config = dict(
    hidden_act='swiglu',
    norm_eps=1e-06,
    parallel_block=False,
    learning_rate=0.0061,
)
Each number is 200 + 40 x the weight over its row's rms, rounded and kept within 0 to 999. Layers, rows and columns count from 0. The size before them is the row's rms in percent of the matrix's.

# down: layer 7 MLP down (transposed), 320x128, rms 0.2, rows 201-235, columns 64-127
# gate: layer 7 MLP gate, 320x128, rms 0.225, rows 202-236, columns 64-127
# up: layer 7 MLP up, 320x128, rms 0.226, rows 202-236, columns 64-127
down201,104,181,194,220,119,229,169,132,182,311,197,270,206,143,279,144,155,205,161,181,232,224,126,237,234,144,259,248,169,168,249,164,234,146,258,164,224,206,173,220,196,164,162,221,227,171,202,176,148,202,187,167,239,194,159,255,206,177,179,141,152,280,213,215,246
gate202,099,189,169,102,193,133,184,177,252,168,196,258,198,125,152,193,127,172,212,194,207,178,177,188,201,184,150,219,241,226,197,247,229,268,163,205,222,249,249,200,194,159,193,243,141,280,183,178,244,190,255,205,183,203,197,237,191,230,207,188,115,265,240,188,219
up202,104,193,207,233,200,302,204,200,186,168,205,133,187,198,169,258,262,261,203,196,165,225,207,216,169,239,238,179,208,285,217,197,274,189,218,251,267,220,122,205,221,202,246,155,155,126,254,154,134,203,173,228,147,202,259,150,260,234,224,282,188,194,254,263,227
down202,096,233,228,234,177,139,166,192,208,172,182,271,214,267,270,161,203,223,179,167,214,278,203,234,224,225,203,239,208,153,227,194,211,164,224,209,195,196,126,188,173,178,248,272,256,229,237,210,191,123,144,189,259,162,120,184,215,199,190,163,152,250,162,197,247
gate203,102,164,129,213,171,257,156,175,212,106,159,144,214,266,121,175,214,173,226,265,181,210,182,209,192,231,182,172,196,122,206,223,231,194,93,210,210,202,218,168,265,126,150,228,198,208,182,167,144,229,187,129,127,186,242,173,160,194,138,192,89,251,149,210,190
up203,104,197,147,194,224,193,231,152,230,257,178,267,147,179,206,206,129,190,185,122,168,192,192,206,224,215,230,171,241,256,185,200,134,221,276,193,177,130,222,236,169,240,239,221,187,214,215,213,236,171,163,208,260,278,77,195,207,218,194,146,232,241,189,159,219
down203,103,243,241,129,246,196,223,242,212,257,206,221,196,186,165,186,237,215,182,194,229,205,190,231,203,197,150,148,250,270,137,225,142,161,208,226,156,110,176,228,219,153,193,272,156,180,251,272,199,197,174,240,283,259,237,151,187,225,215,287,195,224,169,203,208
gate204,095,251,166,347,242,238,209,284,240,237,204,252,179,197,231,232,194,230,240,212,189,268,201,192,171,254,227,198,178,223,211,172,153,170,185,171,194,174,189,205,200,215,201,199,156,149,228,187,257,182,245,198,210,250,142,226,149,204,120,173,245,161,174,196,197
up204,093,139,183,192,215,193,170,216,255,205,258,201,231,178,224,220,136,221,212,227,190,200,189,151,241,285,173,190,147,143,239,178,137,195,231,163,171,203,214,135,212,208,229,262,222,235,174,232,245,207,216,228,211,231,270,288,156,191,137,182,240,211,187,196,231
down204,100,161,216,139,267,149,139,208,221,166,151,127,183,179,232,207,201,163,113,198,183,173,206,187,213,217,170,181,180,163,311,198,151,209,213,122,214,226,224,281,198,162,228,204,181,221,145,173,214,193,213,249,261,218,239,192,200,243,192,177,256,245,236,228,172
gate205,099,166,302,232,252,204,192,210,126,124,234,146,227,136,141,217,180,215,134,242,200,218,197,206,232,237,214,196,175,197,257,187,236,252,230,213,239,174,212,236,197,85,279,229,197,147,175,213,179,237,197,252,81,193,238,108,242,212,239,222,276,172,229,223,194
up205,103,241,200,172,169,219,183,233,184,252,176,167,160,231,214,254,259,239,171,110,194,179,170,216,156,184,140,220,195,108,150,180,184,218,204,156,164,206,125,190,211,239,174,201,267,247,242,204,204,225,258,187,185,193,148,179,157,185,202,113,204,126,234,118,221
down205,096,130,158,158,204,240,187,172,166,144,277,224,300,196,283,160,166,199,118,253,249,238,232,172,197,218,222,240,185,218,245,232,163,246,191,194,236,207,273,145,157,152,229,189,156,165,174,222,187,248,226,173,187,200,219,108,289,164,201,213,225,229,167,227,150
gate206,108,202,157,167,232,146,112,235,245,226,111,265,238,134,233,178,248,199,210,178,151,276,170,150,160,171,154,210,235,200,127,126,176,250,249,177,158,221,252,159,185,174,141,180,145,169,199,191,188,186,172,190,212,259,188,234,242,215,266,214,175,131,230,220,158
up206,099,109,157,173,150,192,156,139,220,230,160,214,156,179,158,223,216,236,265,174,142,214,192,203,272,180,163,223,214,148,232,151,211,222,181,216,233,263,167,143,184,232,231,141,208,216,250,184,169,240,173,207,169,227,195,257,198,213,127,181,168,190,200,125,213
down206,106,294,194,183,255,199,209,193,138,211,219,215,191,219,142,209,208,233,212,273,266,153,244,261,180,202,247,193,219,181,205,246,248,249,180,236,198,155,194,226,173,197,220,193,235,214,222,236,241,160,200,185,298,166,218,225,233,212,107,221,183,241,165,270,180
gate207,090,203,224,189,231,244,191,167,157,146,181,312,167,241,269,156,224,184,180,189,156,221,192,150,190,184,176,229,190,199,191,204,188,183,286,179,190,159,205,185,182,243,199,196,125,268,244,164,207,203,210,192,237,227,233,212,141,152,205,165,253,210,212,190,214
up207,131,198,157,127,337,293,217,184,173,195,242,147,229,196,244,219,141,201,210,222,297,218,196,222,227,268,306,209,194,208,188,184,192,225,164,144,176,188,198,204,196,184,171,170,192,204,194,151,212,179,227,197,175,259,194,174,185,257,160,155,218,212,157,114,200
down207,129,262,214,154,299,244,243,154,171,206,229,217,258,210,241,211,79,211,253,191,272,174,200,197,221,229,235,210,158,217,246,202,174,181,233,198,188,192,254,237,218,210,156,209,216,164,199,182,180,180,266,232,234,284,204,186,190,228,242,201,189,198,130,166,262
gate208,111,211,174,159,282,200,203,166,255,206,198,147,154,164,272,220,217,239,249,257,202,191,196,228,186,192,199,267,206,210,199,151,247,236,189,230,214,259,121,188,187,200,207,197,206,180,171,186,259,246,198,177,178,195,177,190,222,141,181,181,226,222,192,228,287
up208,094,162,268,123,245,97,223,233,255,158,191,200,190,150,233,192,214,217,242,217,152,167,182,191,208,163,228,142,227,164,262,213,240,190,251,211,222,229,190,188,197,199,223,222,242,211,228,285,263,182,231,195,261,214,217,217,202,204,264,243,176,266,139,153,174
down208,103,191,218,292,187,214,253,191,236,255,152,156,220,201,93,254,212,241,144,243,189,151,175,214,213,203,216,147,215,157,197,217,185,171,176,257,184,209,148,185,217,243,210,215,218,228,194,221,245,196,229,228,209,181,206,243,188,224,151,157,175,128,205,203,191
gate209,097,216,295,220,221,186,147,220,242,169,163,169,209,270,145,246,173,191,154,219,146,291,179,230,205,198,246,220,268,238,198,180,200,181,203,260,189,232,190,235,149,200,169,196,171,217,206,146,286,151,128,152,206,232,171,153,204,231,272,161,160,226,215,233,219
up209,096,243,169,174,212,188,156,134,184,136,167,278,216,228,173,200,274,196,201,164,286,222,275,183,207,287,167,238,190,175,189,174,227,204,198,181,202,197,168,143,252,166,170,96,214,182,229,273,260,215,210,203,185,246,187,160,187,234,183,180,201,186,212,185,140
down209,094,203,304,160,210,204,172,217,226,100,141,178,211,207,222,196,209,232,206,152,229,226,186,205,268,211,142,209,169,286,201,264,197,162,225,204,130,222,251,205,232,232,207,186,275,278,203,226,255,211,170,248,229,213,156,166,123,246,155,191,251,120,220,259,132
gate210,092,189,181,244,254,178,167,194,194,161,247,160,174,176,219,195,205,129,145,192,235,163,165,264,174,199,194,135,254,124,145,173,187,211,263,234,223,164,181,182,192,195,283,173,198,216,197,220,156,236,169,130,230,138,145,164,241,135,187,220,169,92,257,227,188
up210,099,275,191,212,210,162,182,259,223,181,179,155,180,209,250,123,142,235,145,212,205,214,216,197,161,173,153,162,227,202,212,224,175,233,195,209,262,162,164,253,145,270,143,156,174,229,189,187,197,266,165,190,209,155,204,248,273,171,220,273,246,240,245,175,228
down210,094,166,204,162,180,236,121,129,189,205,235,239,145,123,191,222,238,233,200,192,195,163,190,225,174,207,233,212,167,198,253,210,269,216,157,177,194,206,276,211,231,218,177,190,270,172,175,177,314,171,210,276,228,193,195,167,126,225,254,162,167,167,223,275,192
gate211,100,189,252,197,178,198,255,152,251,247,159,217,240,193,269,212,229,203,128,179,152,248,162,209,212,268,158,226,189,208,143,219,219,181,228,166,185,244,149,211,291,206,259,197,227,143,202,174,154,204,214,196,187,191,129,163,176,194,185,218,243,204,207,168,175
up211,100,198,249,210,184,118,161,206,235,160,273,273,155,188,203,166,202,171,252,186,164,281,272,149,213,100,224,216,187,259,229,222,205,172,162,268,196,216,292,182,132,213,162,217,198,226,204,157,207,255,223,269,199,185,201,260,176,178,244,184,225,241,194,163,204
down211,105,258,190,180,142,219,185,188,230,116,166,167,251,263,179,229,215,200,257,141,291,233,225,117,181,75,228,213,229,175,162,204,241,147,216,192,228,171,258,223,178,116,172,178,213,151,209,226,105,159,155,224,185,180,240,257,187,190,167,192,234,256,226,235,229
gate212,102,256,237,247,131,206,165,289,224,263,168,258,207,224,242,199,203,270,225,110,191,210,180,105,163,183,154,217,134,210,231,232,182,174,270,130,165,273,147,210,192,176,187,133,157,156,181,206,207,131,141,228,228,153,194,200,254,207,240,224,290,249,149,226,208
up212,096,165,206,182,213,214,190,213,161,289,200,267,230,205,228,256,223,182,236,237,230,177,224,221,159,274,207,164,186,274,217,148,159,180,234,201,170,176,236,268,250,176,183,170,228,194,196,267,264,177,182,241,166,240,293,157,157,231,206,187,201,231,245,192,208
down212,100,197,248,154,144,174,221,239,242,171,244,301,230,194,186,162,206,136,193,224,285,210,195,191,233,164,166,234,244,131,183,198,165,214,261,76,186,246,162,175,138,236,151,128,154,111,210,177,178,146,157,233,200,180,221,225,183,142,223,181,209,194,160,336,276
gate213,094,257,244,235,165,146,245,231,207,221,169,241,164,149,173,255,165,201,217,236,273,234,189,115,173,216,207,201,168,160,236,140,182,221,225,144,165,184,225,214,215,231,157,226,182,185,262,235,258,240,166,208,220,271,218,181,189,159,172,184,153,197,229,286,162
up213,091,209,156,141,209,209,164,219,167,215,230,274,220,202,183,206,213,153,209,202,162,127,313,207,217,217,205,249,171,168,208,241,219,219,217,271,176,200,200,178,253,154,188,218,178,200,197,180,157,170,189,153,231,194,176,159,207,327,204,248,152,144,125,174,181
down213,098,169,196,263,180,231,178,153,247,174,165,239,154,176,160,256,170,258,223,154,124,282,213,178,203,204,165,202,154,125,204,150,215,129,184,164,161,231,213,242,222,186,233,235,221,285,239,150,253,208,212,163,173,220,174,252,200,238,197,188,254,198,191,182,166
gate214,111,193,189,215,311,237,142,162,265,179,242,241,143,245,219,235,215,200,301,174,252,220,216,160,247,201,179,244,225,138,178,168,240,166,292,198,224,201,243,142,255,200,211,211,190,150,266,256,145,159,147,233,258,168,166,186,168,181,170,149,251,203,177,183,206
up214,120,178,201,294,155,211,266,158,241,203,245,186,228,174,196,235,178,192,168,163,225,216,196,200,231,113,269,198,208,229,194,202,194,231,212,221,208,253,225,170,168,153,175,238,127,189,95,170,209,279,210,171,218,232,235,207,204,208,199,197,265,226,148,199,193
down214,095,182,243,235,211,206,187,159,255,137,242,227,211,149,155,141,132,225,194,177,226,221,194,222,187,127,223,203,182,196,198,211,194,226,169,149,210,215,191,159,208,140,153,167,194,214,110,157,201,195,175,122,207,211,293,191,208,230,244,220,204,185,140,188,184
gate215,089,195,202,194,244,249,207,204,229,224,207,194,175,268,210,227,231,187,209,179,226,199,235,258,190,309,149,191,177,217,155,190,293,164,192,162,103,243,193,182,251,224,184,271,177,186,186,192,130,231,208,177,190,271,182,194,155,235,218,226,177,197,218,267,201
up215,096,206,168,160,213,229,213,142,256,217,191,203,185,204,211,178,251,231,254,184,150,153,242,238,241,193,185,239,244,115,201,93,161,285,240,224,176,233,183,200,200,166,146,213,234,157,207,221,200,180,235,201,171,176,207,262,229,254,198,259,171,233,234,259,212
down215,099,216,189,289,253,239,183,166,251,267,242,226,157,187,224,204,185,194,132,221,159,217,243,275,105,263,129,229,190,164,202,170,273,192,224,192,149,240,221,220,205,141,246,234,120,187,233,254,206,231,279,198,240,152,171,262,196,203,165,201,175,184,199,250,204
gate216,100,177,153,153,158,259,217,161,193,194,174,185,208,192,177,217,285,200,228,157,227,104,214,221,194,114,243,214,157,206,217,98,217,170,234,162,131,228,211,228,215,226,138,159,235,157,214,241,221,246,118,209,159,309,227,154,200,188,179,231,178,190,227,192,157
up216,101,242,200,201,222,125,138,225,264,182,194,247,200,195,284,203,206,214,115,258,168,255,209,172,210,193,235,191,186,134,228,258,200,249,212,169,228,209,153,208,186,195,240,241,256,272,194,252,293,174,240,144,179,195,154,150,211,215,254,138,198,214,162,204,239
down216,097,171,272,190,248,274,194,228,244,254,184,134,210,228,265,195,235,259,151,177,236,123,176,160,190,208,269,180,225,228,215,239,158,219,209,170,197,210,224,200,201,268,246,282,238,179,287,176,166,183,184,251,150,200,203,189,201,232,145,206,150,254,250,204,110
gate217,118,252,199,202,191,215,202,221,175,223,216,176,201,189,252,302,272,195,198,217,247,214,238,168,146,178,245,257,213,188,185,175,113,185,211,229,240,160,241,200,225,240,202,157,138,204,127,225,172,203,174,232,84,197,181,227,189,210,126,221,183,131,177,144,213
up217,104,223,150,161,205,225,287,188,225,199,167,213,186,199,152,120,190,158,186,183,183,263,167,216,204,169,196,219,202,202,241,165,195,288,163,224,217,169,145,141,165,134,182,182,179,279,214,202,258,205,178,202,222,213,223,173,151,155,266,166,255,223,187,239,206
down217,099,174,229,185,238,228,128,222,223,261,184,216,233,234,239,216,289,197,181,302,246,244,275,222,178,231,216,205,256,228,256,164,160,167,176,251,207,220,202,151,218,159,268,210,175,215,176,271,143,108,211,192,128,225,238,194,254,172,172,236,181,167,132,171,217
gate218,094,146,227,224,127,267,164,127,194,193,203,207,123,225,196,185,219,188,212,166,230,213,232,181,152,123,228,228,176,158,205,116,206,199,178,243,305,201,136,252,169,157,208,220,158,167,198,191,196,157,192,123,189,230,170,180,202,169,219,233,207,193,276,287,187
up218,088,248,140,172,190,115,188,219,163,254,174,134,216,167,238,266,220,168,209,185,151,218,112,123,270,243,160,229,143,157,135,198,260,149,222,178,279,171,174,209,201,241,253,224,159,192,162,156,149,232,257,238,174,224,228,235,217,185,131,168,220,222,148,180,151
down218,097,184,214,182,265,216,233,214,197,275,224,209,273,172,169,213,162,166,168,161,209,261,263,192,224,220,232,160,281,225,178,223,191,169,238,241,224,250,250,232,224,168,149,145,233,208,284,195,97,152,77,254,191,206,153,218,230,215,187,208,140,189,220,193,193
gate219,098,172,213,243,174,257,214,198,220,200,151,230,109,258,209,168,216,181,200,187,211,165,220,204,201,189,226,181,222,125,173,200,231,258,265,243,200,111,200,153,211,308,272,270,188,202,254,220,192,206,235,159,168,224,208,229,163,189,134,234,168,149,203,248,183
up219,100,153,222,238,218,207,131,227,152,195,180,228,217,191,225,221,245,229,171,185,193,196,235,183,195,163,218,187,192,130,215,211,191,210,218,220,180,164,113,177,241,211,178,211,175,180,222,122,137,211,206,209,190,221,262,149,219,259,110,199,222,207,155,205,220
down219,097,204,121,171,152,232,190,180,158,219,218,183,281,208,236,222,204,220,200,176,232,182,155,169,221,185,130,223,233,179,206,166,194,159,249,124,211,229,215,154,235,129,180,153,204,204,237,188,216,259,210,156,184,202,80,174,148,191,217,192,235,185,262,207,183
gate220,096,175,207,175,161,110,233,232,119,208,115,225,232,124,221,261,204,201,198,202,235,182,261,213,244,176,257,206,206,168,199,219,206,181,272,239,185,77,212,207,170,232,164,249,217,264,219,229,225,192,207,249,164,196,229,290,164,126,231,231,164,207,196,119,191
up220,099,95,255,236,191,199,121,184,274,130,177,189,156,176,237,243,230,276,147,244,189,196,206,214,153,145,202,239,242,198,204,204,226,167,175,164,251,164,221,227,182,171,207,273,278,210,182,213,209,183,231,212,291,259,162,177,245,183,178,177,165,222,177,152,168
down220,102,199,196,227,164,155,222,198,216,125,205,251,250,192,185,243,193,249,197,256,213,158,194,178,214,223,209,155,234,210,234,222,162,195,189,182,214,166,195,192,153,267,219,176,172,196,219,265,148,236,182,210,236,196,208,101,225,163,203,260,254,238,232,154,233
gate221,097,263,249,271,217,232,165,181,259,212,250,161,217,138,196,209,203,183,180,216,253,221,209,154,281,223,174,180,216,284,96,201,227,157,264,127,145,226,193,228,163,190,216,240,126,220,219,136,125,165,213,230,242,225,254,232,129,197,196,176,223,222,158,201,163
up221,099,178,234,158,200,190,206,126,225,201,276,233,260,206,251,184,241,178,214,255,131,217,233,186,200,161,186,222,242,193,195,303,237,184,151,211,144,169,220,134,166,214,198,209,241,80,182,237,230,205,198,268,199,173,198,176,260,151,186,229,184,184,267,179,173
down221,098,208,198,199,124,236,202,108,240,147,196,276,180,194,166,208,140,255,224,149,232,163,236,136,158,232,256,196,194,217,178,182,157,187,149,269,204,196,211,171,166,253,104,253,147,139,235,215,155,254,234,214,155,194,195,251,164,154,287,219,161,227,256,243,183
gate222,105,213,177,210,190,222,207,197,203,151,171,209,177,153,173,131,180,292,248,263,227,200,216,195,158,156,134,254,211,163,116,215,174,183,170,230,226,208,222,193,246,119,217,273,200,206,187,265,172,162,188,134,167,211,194,233,194,213,138,166,215,160,253,165,303
up222,108,192,273,199,134,192,202,237,255,200,154,181,120,293,249,236,139,136,191,258,159,218,167,224,223,215,180,269,142,176,179,174,249,209,222,242,124,224,239,212,149,270,160,183,255,181,150,214,307,217,157,271,187,253,125,184,165,194,243,126,161,242,278,212,152
down222,101,160,221,145,230,214,242,200,215,259,226,198,271,201,214,258,216,192,226,192,163,208,211,94,184,224,238,178,225,240,225,240,145,195,194,192,231,222,243,166,196,191,203,177,199,265,207,173,134,246,186,197,176,158,166,177,101,152,144,197,208,285,255,211,210
gate223,103,236,172,154,229,151,225,181,145,176,192,158,156,196,199,183,216,168,237,154,145,211,155,198,167,276,204,193,233,203,181,179,273,183,222,181,146,217,292,164,189,93,172,200,223,207,221,247,252,181,279,197,240,238,219,142,202,190,225,257,149,207,293,220,248
up223,097,209,197,207,209,225,194,207,188,199,160,128,160,157,199,216,271,189,222,181,138,170,174,243,183,186,198,131,221,150,254,173,258,176,249,170,185,190,153,158,241,191,174,234,252,191,238,232,236,173,228,251,313,158,158,138,214,225,231,313,143,242,277,206,187
down223,102,241,171,191,165,228,143,163,253,242,182,250,123,206,185,173,173,181,183,229,198,258,197,196,175,206,182,198,190,213,210,308,241,244,217,238,230,224,274,184,267,185,190,131,202,171,171,215,237,201,120,247,230,231,190,276,156,173,196,171,180,118,152,230,171
gate224,097,241,242,172,263,180,149,143,126,187,158,180,138,129,229,198,244,176,160,155,108,236,234,224,119,183,197,209,209,189,202,239,185,111,208,189,190,226,194,273,188,153,210,165,179,174,136,80,250,231,209,209,116,199,273,187,220,179,175,194,218,202,202,228,213
up224,111,270,126,203,144,219,206,230,196,223,215,164,123,283,177,272,198,179,161,124,220,176,152,166,203,256,192,160,175,186,292,200,204,251,166,138,188,206,202,203,234,170,158,270,211,182,231,177,253,245,186,192,259,176,264,149,223,222,122,124,179,219,253,217,222
down224,101,256,167,237,183,163,252,207,197,173,273,212,190,216,136,214,212,195,181,256,192,213,159,132,212,190,140,278,241,266,261,235,184,140,199,226,165,269,237,148,166,308,205,227,213,136,177,221,235,248,211,130,172,188,222,247,188,192,192,213,281,187,166,210,227
gate225,100,215,162,149,212,159,147,255,220,193,195,175,220,186,267,230,221,238,221,225,207,139,218,253,176,199,189,185,213,158,153,222,252,188,180,183,160,266,252,305,206,176,268,205,163,198,292,219,159,157,247,142,201,183,131,190,169,233,227,150,225,143,204,255,210
up225,099,227,133,234,182,286,222,253,164,226,142,242,177,124,193,198,201,198,230,213,191,147,254,275,226,245,218,243,144,223,176,257,162,190,239,206,220,206,198,153,218,159,251,299,155,228,207,250,258,163,241,244,148,226,149,185,202,300,169,230,173,109,220,219,218
down225,095,254,168,232,195,137,208,166,170,235,172,193,220,331,265,162,215,207,230,231,249,206,185,173,171,235,197,232,198,173,214,258,191,246,152,245,328,173,209,238,155,203,248,240,218,215,137,189,214,126,186,229,182,155,298,181,159,190,222,247,192,176,170,248,229
gate226,104,215,202,226,290,273,196,163,261,243,275,206,206,247,181,181,168,220,149,213,156,192,194,263,249,191,267,189,175,116,168,181,243,202,218,140,187,141,214,205,195,275,177,189,178,225,219,174,206,204,191,169,255,217,209,245,224,198,204,189,218,189,222,187,229
up226,090,191,159,233,237,167,204,200,245,165,209,146,170,263,212,219,258,210,129,252,149,166,137,194,151,178,217,160,177,199,207,192,241,217,281,202,159,130,242,206,207,208,200,236,198,182,205,173,246,182,198,156,231,207,178,194,194,261,134,269,189,196,209,212,291
down226,098,169,163,197,213,197,207,240,165,216,106,142,154,175,151,237,247,158,246,190,228,152,188,151,177,163,228,194,236,254,201,258,185,234,152,217,193,188,231,260,239,189,190,213,256,206,218,114,266,195,253,177,193,154,137,229,185,238,178,202,242,161,136,249,173
gate227,093,252,243,192,203,234,191,203,271,211,212,237,234,263,172,173,211,197,234,296,203,159,199,278,228,236,252,117,173,215,205,185,165,236,253,197,196,168,144,149,189,241,197,138,224,194,186,142,189,254,203,141,173,172,166,235,235,213,190,158,156,181,198,218,271
up227,085,241,219,174,217,166,209,160,189,244,212,171,244,141,200,172,199,170,199,267,187,159,250,147,166,189,195,212,140,225,189,183,182,130,262,144,163,212,149,219,211,160,173,133,227,210,290,252,202,150,204,105,170,167,232,92,180,176,139,216,200,290,174,214,246
down227,097,175,220,191,231,131,230,225,185,229,186,139,154,173,305,228,190,230,160,219,166,170,175,183,255,233,224,248,212,220,211,253,252,92,224,182,208,235,270,283,184,216,198,142,311,214,223,191,147,156,139,144,228,176,207,271,213,153,288,176,226,186,220,155,173
gate228,098,203,269,160,157,183,175,241,178,265,223,258,248,212,206,210,179,219,163,213,122,187,254,221,174,199,235,144,187,109,94,190,215,237,129,221,249,169,196,176,264,230,179,266,175,166,146,183,236,166,227,239,213,168,164,190,141,187,218,194,197,243,232,204,242
up228,099,292,214,217,170,217,147,193,267,178,161,243,103,179,199,139,181,243,196,222,222,215,209,196,273,162,241,237,228,156,227,213,167,201,190,234,230,204,208,133,217,157,229,205,176,223,170,265,200,226,163,253,201,138,129,161,282,265,167,185,247,192,186,190,208
down228,097,208,116,212,173,235,228,183,160,172,150,201,117,258,195,216,140,180,173,164,166,195,228,162,197,247,173,250,203,136,168,185,229,137,172,259,213,174,269,263,196,238,230,132,184,206,199,208,157,140,202,240,209,165,201,201,132,176,223,197,234,200,182,189,194
gate229,095,266,152,244,131,199,226,181,234,153,209,243,142,216,205,242,216,193,200,137,211,191,174,218,185,192,227,246,173,212,255,220,246,251,162,188,116,201,268,229,183,237,196,150,167,138,168,226,126,169,224,226,178,210,168,144,179,217,188,243,144,218,225,265,219
up229,094,141,228,220,162,197,202,203,277,185,114,264,182,151,177,227,218,246,154,177,187,221,160,238,143,191,174,157,157,230,170,216,163,236,202,281,164,249,229,253,234,212,242,172,166,129,196,165,200,256,137,169,154,222,211,158,220,222,231,191,213,158,213,240,181
down229,107,205,223,269,178,204,162,223,173,134,100,226,189,232,233,164,158,185,191,259,167,164,123,236,241,148,139,237,207,226,214,186,200,224,263,172,218,238,165,211,176,198,159,175,226,164,211,267,206,240,211,261,148,178,146,260,274,246,247,204,213,233,137,184,221
gate230,108,152,151,166,194,189,249,175,127,163,177,155,159,147,279,221,190,144,167,183,181,260,197,235,248,246,207,242,159,144,160,197,184,214,193,278,197,250,252,134,152,139,158,258,200,169,195,193,254,202,225,195,211,210,231,154,193,153,179,196,158,203,189,281,172
up230,099,256,178,241,185,241,153,254,214,158,291,226,215,251,229,208,189,136,178,175,134,219,254,200,294,162,207,171,197,225,175,168,154,194,178,159,179,119,181,168,266,233,225,185,137,218,227,163,209,164,191,185,238,179,141,247,251,196,162,146,188,147,174,151,145
down230,104,257,201,272,211,157,165,218,115,193,257,149,178,246,152,162,180,197,212,274,204,177,231,164,188,90,200,141,205,327,231,216,190,208,156,192,222,214,193,269,161,228,225,165,222,206,237,215,220,153,181,183,169,171,153,223,197,254,252,187,232,175,156,109,120
gate231,094,199,173,250,208,191,171,143,176,242,155,238,237,80,207,212,219,222,233,152,180,207,226,151,159,137,157,238,225,200,217,170,199,240,212,158,190,205,138,212,212,153,281,136,218,230,291,285,225,213,170,237,220,153,153,234,275,227,193,289,236,183,169,251,240
up231,096,161,202,244,183,150,210,178,178,219,172,213,287,133,187,203,239,163,188,172,201,183,194,187,188,209,181,219,192,160,202,179,164,169,175,293,184,157,162,244,144,165,108,130,150,271,126,191,219,249,182,208,209,157,226,216,254,240,189,181,170,196,200,264,220
down231,100,205,133,284,250,182,192,210,204,199,148,188,217,211,172,206,187,236,175,157,200,206,208,227,208,146,204,186,236,210,211,168,198,205,190,216,230,190,130,241,205,240,149,93,281,207,218,126,131,171,333,193,251,145,98,183,282,208,155,200,186,184,253,163,237
gate232,100,184,134,247,202,200,256,274,187,160,141,156,276,167,211,161,257,171,140,221,272,148,189,210,253,224,240,160,227,263,176,170,215,116,225,193,209,232,203,180,242,235,232,226,214,247,230,211,223,228,199,151,207,112,216,166,221,181,233,193,159,220,192,307,203
up232,103,164,183,102,189,193,231,173,207,176,225,142,205,166,226,278,149,301,200,291,258,225,192,243,199,270,245,256,143,214,206,188,248,176,194,168,220,218,155,189,241,112,197,180,181,145,196,225,139,195,238,256,155,225,127,219,181,160,199,240,201,187,124,209,148
down232,098,153,232,183,257,163,195,151,209,122,249,183,150,155,190,183,221,165,181,216,130,158,127,211,185,148,160,210,196,203,194,140,203,249,190,200,163,239,124,262,210,192,149,97,241,171,167,201,160,139,209,175,204,181,214,186,175,192,225,152,337,186,271,138,209
gate233,108,242,192,184,198,205,241,200,229,230,166,244,216,151,212,240,169,118,212,143,210,165,143,149,188,190,220,252,226,176,208,197,152,246,231,194,272,163,181,225,215,246,204,180,154,245,241,175,182,261,250,151,173,201,216,235,230,240,231,129,230,216,159,270,121
up233,110,259,193,244,258,227,211,241,222,270,251,183,183,214,244,236,93,233,225,182,181,151,225,195,173,190,293,167,222,122,174,274,292,180,156,158,157,187,225,200,270,203,160,191,160,195,244,217,264,193,274,222,225,237,196,181,267,216,209,249,192,188,180,142,221
down233,108,250,151,257,181,232,192,168,175,136,221,166,148,241,220,239,199,234,205,198,187,247,196,233,225,276,207,240,138,189,134,250,216,214,179,229,190,222,203,231,207,193,157,262,177,142,179,209,251,201,182,253,158,254,196,172,170,231,272,230,218,218,237,186,228
gate234,098,185,199,201,162,141,172,129,169,229,217,255,168,144,191,319,177,146,174,162,180,248,128,183,193,230,237,233,237,174,201,235,192,242,190,246,222,220,171,203,235,132,218,167,199,214,177,224,205,187,196,207,219,113,198,250,232,224,209,177,202,219,202,200,180
up234,100,137,226,205,230,226,238,210,258,273,202,223,215,175,56,223,209,185,180,213,203,206,128,182,284,258,204,263,251,157,297,272,257,214,157,160,196,231,202,168,171,170,237,233,243,232,215,272,194,127,181,169,215,144,230,172,214,229,138,212,234,207,188,221,195
down234,099,211,265,271,177,217,143,176,241,180,258,281,204,206,272,130,260,84,208,187,247,225,189,239,168,238,226,140,225,198,167,228,171,224,199,195,184,204,212,179,197,143,160,199,215,285,149,183,248,210,280,202,226,187,212,157,144,202,204,273,232,223,234,140,201
gate235,102,165,167,236,117,257,207,183,194,224,191,136,151,200,280,222,121,171,295,155,167,114,163,263,217,239,246,234,198,193,199,153,261,188,205,240,98,232,228,274,149,218,295,161,194,181,170,183,230,141,192,279,238,220,237,241,189,174,226,190,203,138,169,209,241
up235,099,258,154,217,268,112,205,138,199,241,188,184,264,173,128,230,261,244,163,207,294,234,254,156,195,202,162,221,186,223,216,292,205,138,225,159,268,256,240,172,218,221,187,228,248,246,207,248,185,224,167,169,168,121,198,178,218,162,186,196,188,273,194,271,148
down235,096,199,277,135,152,192,253,236,195,208,189,345,221,203,246,213,166,220,230,274,216,181,148,198,206,146,245,309,240,252,174,169,197,195,182,213,172,170,168,256,186,178,237,201,256,160,163,152,237,200,237,197,203,168,256,190,198,304,225,174,227,234,142,196,263
gate236,103,197,106,232,212,240,168,168,183,118,172,221,135,201,249,287,230,240,266,162,180,138,169,142,172,220,154,156,172,155,212,179,187,206,221,143,214,163,214,226,257,182,174,231,148,168,262,296,183,128,188,149,217,194,193,174,243,190,182,265,125,155,220,254,191
up236,101,211,276,228,241,245,195,268,231,181,238,229,214,214,185,195,175,204,173,95,167,188,221,254,196,184,222,260,166,220,114,190,234,252,126,181,216,184,238,150,193,214,168,241,132,223,179,184,201,233,224,206,149,180,286,260,175,142,207,200,234,217,225,254,199